{
  "n_layer": 19,
  "d_model": 256,
  "n_head": 2,
  "n_kv_head": 2,
  "head_dim": 128,
  "d_mlp": 256,
  "vocab_size": 5777,
  "activation": "geglu",
  "norm": "rmsnorm",
  "norm_place": "pre",
  "norm_eps": 1e-05,
  "positions": "rope",
  "rope_base": 53600.0,
  "rope_fraction": 1.0,
  "qk_norm": false,
  "attn_scale": 0.0884,
  "bias": "none",
  "tie_embeddings": true,
  "parallel_block": false,
  "init": "orth",
  "init_std_qkv": 0.0392,
  "init_std_o": 0.0,
  "init_std_up": 0.0392,
  "init_std_down": 0.0,
  "optimizer": "soap_variant",
  "lr": 0.00367,
  "lr_mult_up": 0.644,
  "beta1": 0.95,
  "beta2": 0.95,
  "lr_head": 0.0101,
  "grad_clip": 0.5,
  "warmup_steps": 200,
  "schedule": "wsd",
  "decay_fraction": 0.674,
  "decay_shape": "linear",
  "final_lr_fraction": 0.05,
  "batch_tokens": [32768, 65536, 131072],
  "seq_len": 1024,
  "doc_mask": true,
  "train_tokens": 229100000,
  "steps": 3560,
  "dataset": "wikipedia_en"
}
Each number is 128 + 32 x the weight over its row's rms, rounded and kept within 0 to 255. Layers, rows and columns count from 0. The size above them is the row's rms in percent of the matrix's.

# layer 16 attention value, 256x256, rms 0.202, rows 144-168, columns 192-255
size [ 98 107 101 100  99 102 101 102 103  96 102  92  95  95 100 105  99  98 104  99  99  95 103  98  97]
[[112 166  51 187 110 146  88 143 110  81 105 126 121 141 105 101 137 122 159 117 113 117 105 130 126  73 161  69 100 115 117 173 146 141  94 177 195 176 115  85 105  70 205 103  92 113 153 188 103 139 175 123 129 138 196 123 145 177 146 110 122 161 152 124]
 [120 137  58 121 168 171  88 104 126  96 135  80 127 157 107 146 113 184 145 143 154 154  97 125 145  95  58  91  88 128 154  87 139 174  70  99 138 134 210 129  99 142 128  83 159 121 116 140  71 135  68 127 146 149  96 123 151 148  97  97 131 132 141  90]
 [116  93  93 125 144  79 132  94 102  95 152  86 120 127 142 111 132 133 150 195 163 175 124 149 111  89 110  72 146 128 122 172 208 123 138  95  78  43 124 109 163  93 190  68  91 131 117 121 147 137 109 152 110 111 162 111 130 124 140 138 158 135 147  93]
 [101 132  75 151 125 140 122 142 137 179 102 152 142  89  96 147 160  70 106 176 111 123 156 139 121 145 104 136 104 141 132 147  82 147 136  76 180 115 130 137 121 141  78  70 162  84 151 178  78 127 155 109 121 147 109 132  99 117 140  51 141 172  95 100]
 [138  80 179  80 114 137  82 131 153 136 156 152 110  94 109 131 107 102  90 188 157 139 103 102 100 114 142 113 108  78  85 135 156 129 115 147 102 109 129 111 186 130 164  83 134 121 109 133 140 126 162 115 163 107 128 103 149 142 128 139 203 124 102 131]
 [106 172 123 133 159 145 141 151 172 148 174 123 118 103 224 133 108 123 143 136 136 116 147  67 138 142  80 146 187 115 107 119 127 104 113  67  49 131 111 168 118  95 124 161  89 144 126 160 182 124 100 145 162 185 117 107  90 161 133  95 155 110 130 120]
 [ 91 135 134 114 120 160 140  88 181 123 158 114  88  87 145  94 173 172  96 134 100 157  65 104 111  67 100 120 110  83  91 142  92  90 172 134 108 138  92 167 138 126 164 122 136 139 141 116 119 150 147 121 129  87 140 132 181 146  88 131 160 124 161 164]
 [202 113  85 168 172 137 102 114 109 153 113 158 100 127 104 116 166  67 163 131 124 106 110 111  94 145 134 111 130 183 109  80  98 176 102  60 135 138 115 139 116  94 135  76 136 148 116 105 127  85 119 122  86 174 120  90  94  84  88 120  79 114 138 162]
 [ 82 133  80 179 179  87 144  80 101 138 136 151  95 137 117 125 159 141 156 100  68 124 110  60 100 125 169 138 104 149 101 106 128  97  95  95  98  85 148  78 131 169  78  82 107 159  77 104 138 101 134  99 167 203 120  82 163 110 149  97 177 130 172  88]
 [135  96 147  96 159 118 139 114  69 127 141 144 118 152  80 187 134 147 112 106 103 163  81 109 149  67 156 139 114 108 110 118 162 194  59 115 135 140  82  97 132 172 144 168 148 143 104 145 108 130 141 110 142 130 164  91 122 182 141 107 162 115 135 165]
 [102 145  80  90 136 103 110 133 155 101 131  79  81 113  84 104 169  99 124  96  68 174  75 156 115 166 112 129 162 137 136  93 104 153 165 144  98 100  94 149  96 187 104 107 119 147 125 108 114  97 166 136 143 114 174 114 179 144  72 142 150  96 115 149]
 [103 145 105 107 126  98 129  88 139 107  48 132 144  83 117 123 138 139 137 109  99 134 105 148 133 114  72 183 188 148 129 109 148 139 104 110 126 102 160 146  99  91 125 159 148 130 160 133 146 192 160 155 160 180 168 107 105 184 127 129 129 130 155 147]
 [116 136 130 143 153  80 141 115 126 139  90 162  98 133 210 150 164 179  77 105 135  99 130 177 166 120 131 123 117  80 145 117  88 192 154 109  67 113 136 168  79 129 124 169 117 170  96  80 112  91 116 165 136 108 130  85  78 104 170 152  98 100 127 130]
 [121  69 153 115 152 113 153 141 140 132 149 132  64 168 146 108 129 105 107 155 112 152 114  43 160 101 154 135 119 153 136 182 150 100 134 196 117 106 191 160 136 119 138 180  84 138 127 202 129 138 130 172 197 158  97 108 113  92 136 138 162 121 178  66]
 [193 123 184 125  95 126 133 129  89 128 140 120 119 137 123 131 129 152 130  71 168 118 189 109 102 132 189 171 151 129  82 112 170 102 148  96 151 116 115  69 157 135 118 124 135  97 159 137  56 158 155 100 125  92 112 130 105 131 144 147 179 139 140 224]
 [109 154 189 117 117 122  93 118 156 200  94 124 144  75 149 145 100  82 112 113  93 116 107 131 236 120  82  90 118 130 155 150 174 112 146 157  85 193 124 115  45 110 138 111 131  69 131 142  93 183 115 121  85 145 133 142 168 170 132  90 150  90 107 137]
 [123 150  93 106 194 135  68 120 102  54 122 101 134 143  86 137 153 169 112 168 175 162  92 100 126  60 109 112 150 104 103  69  95 134 111  86 176 127  75 115 154 137 130 120 112 100 169 148 106 138 143 189  77 146 146  58  24 154  93 109  85  43 114 162]
 [125 117  59  55 164 173 158 151  98 107 119 127 121 139 135  99 158  59 166  67 100 111 101 118 166 116 162 157 135 158  81 149 172 117 122 137 161 119 138 117 168 171 181 101 159 130 112 101 122 164 105 172 142 135 176 127  55 153 149 119 154 118 121 162]
 [111 141  60 108 139 202 156 221 116 126 126 108 127 158 160 127 117 132 152 185 101 165 140  78 154 142 100  95 135  72  86 177 157 133  74 146 171 101 144 123 135 139 109 164  53 106 147 128 165 110 112 143 131  75 137 139 127 151 115 112 153 104 119 204]
 [152 111 161 116 114 189 185 167 153 111 128 127 101  55 113 149 103 100 114 187  78  89 152 123 180 203  84 167 145 145 132 122 103 121 165 126  95 106  90 146 110 156 134  86  75 139 159 119  67  95 131 182  98 106 126 118 162 113 131 150 129 144 121 173]
 [ 85 162 150 117 139 160 158  93 162 118  95 107 115 144  96 163 128  79 134 122 101 149 107  84  77 135 128  75  79 136 149 192  79 112 126 169  81 160 150  89 141 104 158 136 149 134 136 135 123 122  99 136 126 137  85 147 157 164 125 115 130 141 127 155]
 [147 114 108 122 105 162  83 116 102  98 128 170 115 122 140 150 162 127 142  89 185  50 140 153 110  95 152 142 155  95  84 150  96 185 153 124 117 217 162 116  97 105 154 232 150 137 155 122 133 159  94 149 139  92 178 110  97 129 135 100 114  81 138 159]
 [140 137  79 130 157 134 146 177 116  78 138 134  96 169 130 168 147 134 186 184 131 130 172 111 157 104 100 119 107 147 154  82 169 221 156 118 142 161 131 190 110 175 104  78 122 121  95 140 157 108  93 163 172  88  86 135 104 140 142 117 118  95  71 118]
 [ 42  94 141 191 119 107  98 126  70 195  84 123 160 169 143  87 140  99 112 104 109  92 102 146  62 136 163 152 116 138  97 102 114 126  94 145 216 150 159  36  71 142 164  68 139 103  81 105 122 115  80 146 135 152 107  73 140 159 179  68 130 115 148 103]
 [157 172  59 166 155 107  70 131  97 124 162  83  92 109 179  98 116 150 173 151 131  79 100 163 131  95 138  89 103  85 140  79 134 116 114  93  61 145  69 147 115 143  67 104  94 112 127 117  97 102  88 107 167 140  84 170 164 137  87  69 100 134  87 100]]
# layer 16 attention output (transposed), 256x256, rms 0.18, rows 144-167, columns 192-255
size [ 99 107 100 108 104 102 100 105 106 100 109  95 101  98 107 104 108 105 107  97  96  96 106 101]
[[156 139 122 227 112 136 115 175 101 149 103 155 164  99 103 102 208  87 130 122 137 137 116 125 101 148 105  87 116 162 110 168  93  98 102 149 147 162  73  71 121  87 176  93 131 163 145 148 128 135 131 149  88 132 101 154 164 130 191 148 119 118 134 137]
 [132 148 136 159 126 129  87  62 120 141 104 117 145  88 173 100 101 110 140 140 123 121 110 120 123 130 137 141  99 106 167  46 114 239  54  84 129 111 134 105 109  97 131 101 122  87 114  96 126 114 131 125 146 142  76  93 211  81 165  44 124 173 110 101]
 [111  92 144  82 164 143 126  95 149 140 120 138  91 146 110  68 126 123 182 147 147 146 116 164 118 103 144 110 152  78 154  92 125 163 115 148 135 113  82 127 161  33 173 113 139 146 150 126 119 144 141 136 172 100  56  75 106 131  91  97 109 121  84 113]
 [ 82 143  93  94 112 177 105 129 121  93 103 157 178 164  79 147 129 151 131 169 112  99  97 120 137 154  98  99 145 135  51 131  72 126  89  93 127 143 148 114  91  74 174 140 136 121 153 142 144 115 121 102 101 176 150 128 131 144 161 111 179 116 140 132]
 [127  89 156 113 198 173 107 137 141 101 105 164 115  91 144  88  92 119 122 156 155 102  87 174  88 138 120 131 145 152 120  87 175 152 145 155 109 135 157 119 116 103  90  83  78 118 125  95 164 141 172  91 153 112 112 140 235 165 135 132 172 105 100 106]
 [164 101 122 163  50 111 104 189 151 154 160 132 100 137 114 135 124 121 164 117  82 171 114 125  81 115 119  94 192 123 139 146 163  89  95 137  73 127  84 203  76  97 121  97  75 149 121 218 139 159 124  93 159 181 116 136  98 159 111 162 169 134 126  93]
 [152 129 114 131 127 110 153 112 164  71 161  88  60 199 110 147 188 174  96 118 140 105  92 120 106 137  85  88 110 124 131  85 121  98 163 194 115 112 187 142  88 125 237 132 154 145  79  88 108  83  87 150 146 155  93 129  96  97 150 154 112 174 141 115]
 [187 133  37 166 182 130 102 126  87 122 150 138  66 120 117  76 117 133 151 110 113  67 118  89  94 118 172 112 155 159  83 119  83 194 152 115 141 161 138 106  92 173 144  84 174 116 200 149 100 141 162 132 102 138 117 155 138  81 145  86 114 175 119 123]
 [121  72 160 215 142 154 188  91 128 170 107 132 110  82  76 142  53 130  52 121 146  89  83 117  83 168 155 167 146 166 110 122 161 140 150  94 108 122  56 146 149 148 162 101 137 110 101 140 151  79 133 124 132 185 105  83  94 217 110 147 145 201 123  78]
 [126  99 163 123 106 147 146 109 124 150  82 163 134 123 132 214 123 131 117 180  72 157 109 125 137 105  67 128 103 111 150  95  99 132 134 138 123 123 107 165 118 106  93 108 201 136 137 173 166  84 190 101 130 110 136 152 109  50 100 117 123  65 119 163]
 [168 154 117 114  85 135 127 151 157 156 123 157  89 116 148  91 120  98  98  94  90 152  67 108 155 104 116  96  69  91 175 157 123  94 122 152 137 105 174 143 102 152 180 127 131 130 101 155 135 128  96 114  57  97 138 135 140  54 144  99 159  76  91 129]
 [149 149 115  82  85 108 142 111 126 153  91 135 162 126  72 220 112  85 172 113  85 149 121 168 128 122 135 147 137 120  87 109  73 149 177 164 151  76 159 152 110 111 166 129  84 106 112  99  73 140 143  91 118 164 155 113 114  95 127  91  86 112  84 128]
 [163 104  84 114 123 138 138  57  76 129 113 100 130 108 125 111  97 128 111 144 106 100 135 137 153 124 148  74  97  91  75 130 141 134 136  98  96  85 169 115 131 121 209 132  64 158 133 122 213 119 110 166 107 148 149 130 111 112  95 147 148 174 177 112]
 [127 117  94 158 168 122 137 148 167  72 119 168 136 126  86 103 113 177 101 167 115 159 101 132  95 131 128 140 124 131 129 114 139  85 122 162 142  83 103 143 178 190 150  98 102 113 111  92 115 115 150 133 131  99 120  96 103  93 145 120 179 121 165  79]
 [142 111 130 156 133 183 133 143 100  85 130 143  88 171 105  79  81  98 113 175  87 175 117 134 149 116 227 161 136 127 144 127 120 138 157 154 151 135 104 164 144 205 117 119 125  96 227 135 104 118 106 126 160 164 104 166  96  98 130 139 100 151 165 183]
 [ 79 161  94  61 159  96 105 122 196  98 128 134 115 145 155 112 106 131 170  72 116 116 114 196 158 120 122 145 104  92 148 165 107  95 158  94 136 164 142 110 104 131 118 123 148  76  40 142 119  98  95 163 112 138 108 150 157  67 184 120  96  92  93  87]
 [143 119 114 112 121 114 120 143  85 110 135  74  72  76 137 119 119 168  87 142  71 108  96  79 126  60 113 114 135 137 149  59  76 107 152 143 171 176 165 128 130 100  70 148 160 147 145 144 102 130 186 124  82 160  91 148  94  96 115 101 103  72 142 120]
 [168 103 112 103 174 105 116 146 108 171 135 103 147 130 120 141 133  96 200 119 118 150 118 158  97 127 138 123 134 158  28 104 182 142 148 179 143 159 124 151  87 151  94 174 135 167 152  81 105 178 149 133 141 111 117 115  84 101 187 126 155  55 146 111]
 [190 133 143 129 137 108 120 182 107 141 168  97 204 112 151 146 153 130 137 121 163 137 142 124 153 172 128  82 204 135  90 138 116 157  92 128 159  96 104  91 125 188  88 133 108 117 185 131 166  68 157 123 151 170 111 130 136 145  93 126 137 120 112 158]
 [140  99 117 146 125  93 110 152  71 112 155 124 110 115 141 179 121 244  77 152 127 172 160 103 124 186  80 110 155 111 126 141 114  66 170 161 111  72 160 172 128 178 134 149 140  96 209 138  85 171  94 110 130 114 134 121 131 185 108 154 136 150  92 125]
 [108 164 142 166  88 147 117  73 179 128 114  89 130 196 118 151 162  64  76 140  68 109 119 131 126  97 146 131  66 130 141 191 123 136 148 177 139 143 149  99  80  83 131 171  43 114 217  72 124  92 108 118 130  88 112 127  96 125 161  67 175 151 116  81]
 [159  91 135 181 161 146  93 183 185 225  65 113 119 201 146 129 145  76 160 134 148  93  99 102 189 110 109 158 155 165 149 140 131 118 105 134 117  74 158 127 150 116 175 171 146 121 236 148 118 129 141 110 157 102 130 138 155 141 140 100  76 163 116 147]
 [151 146 138 190 162 147 184 173  55 129 107 125 139 125 101 132 205  39 118 185 154 138 111 162 159 133 136 110 172 123 145  79 107 204 111 167 116 120 110 118 145 124 104 104 113  94 123 166 109 110  62 149 182  98 168 182 156 140 151 117  91 119  91 132]
 [114 121  85 133 119 110 122 151  77 118  82 126 145 150  99 118  89 111 173 145 154 159 134 117 150 163 132 150 120 165 137  78 108 126 132 160 130 110  79 160 136 135 149  88 143  71 150  70 123  88 118 112 155 174 112 153 129  82 195  90 224 148 164 141]]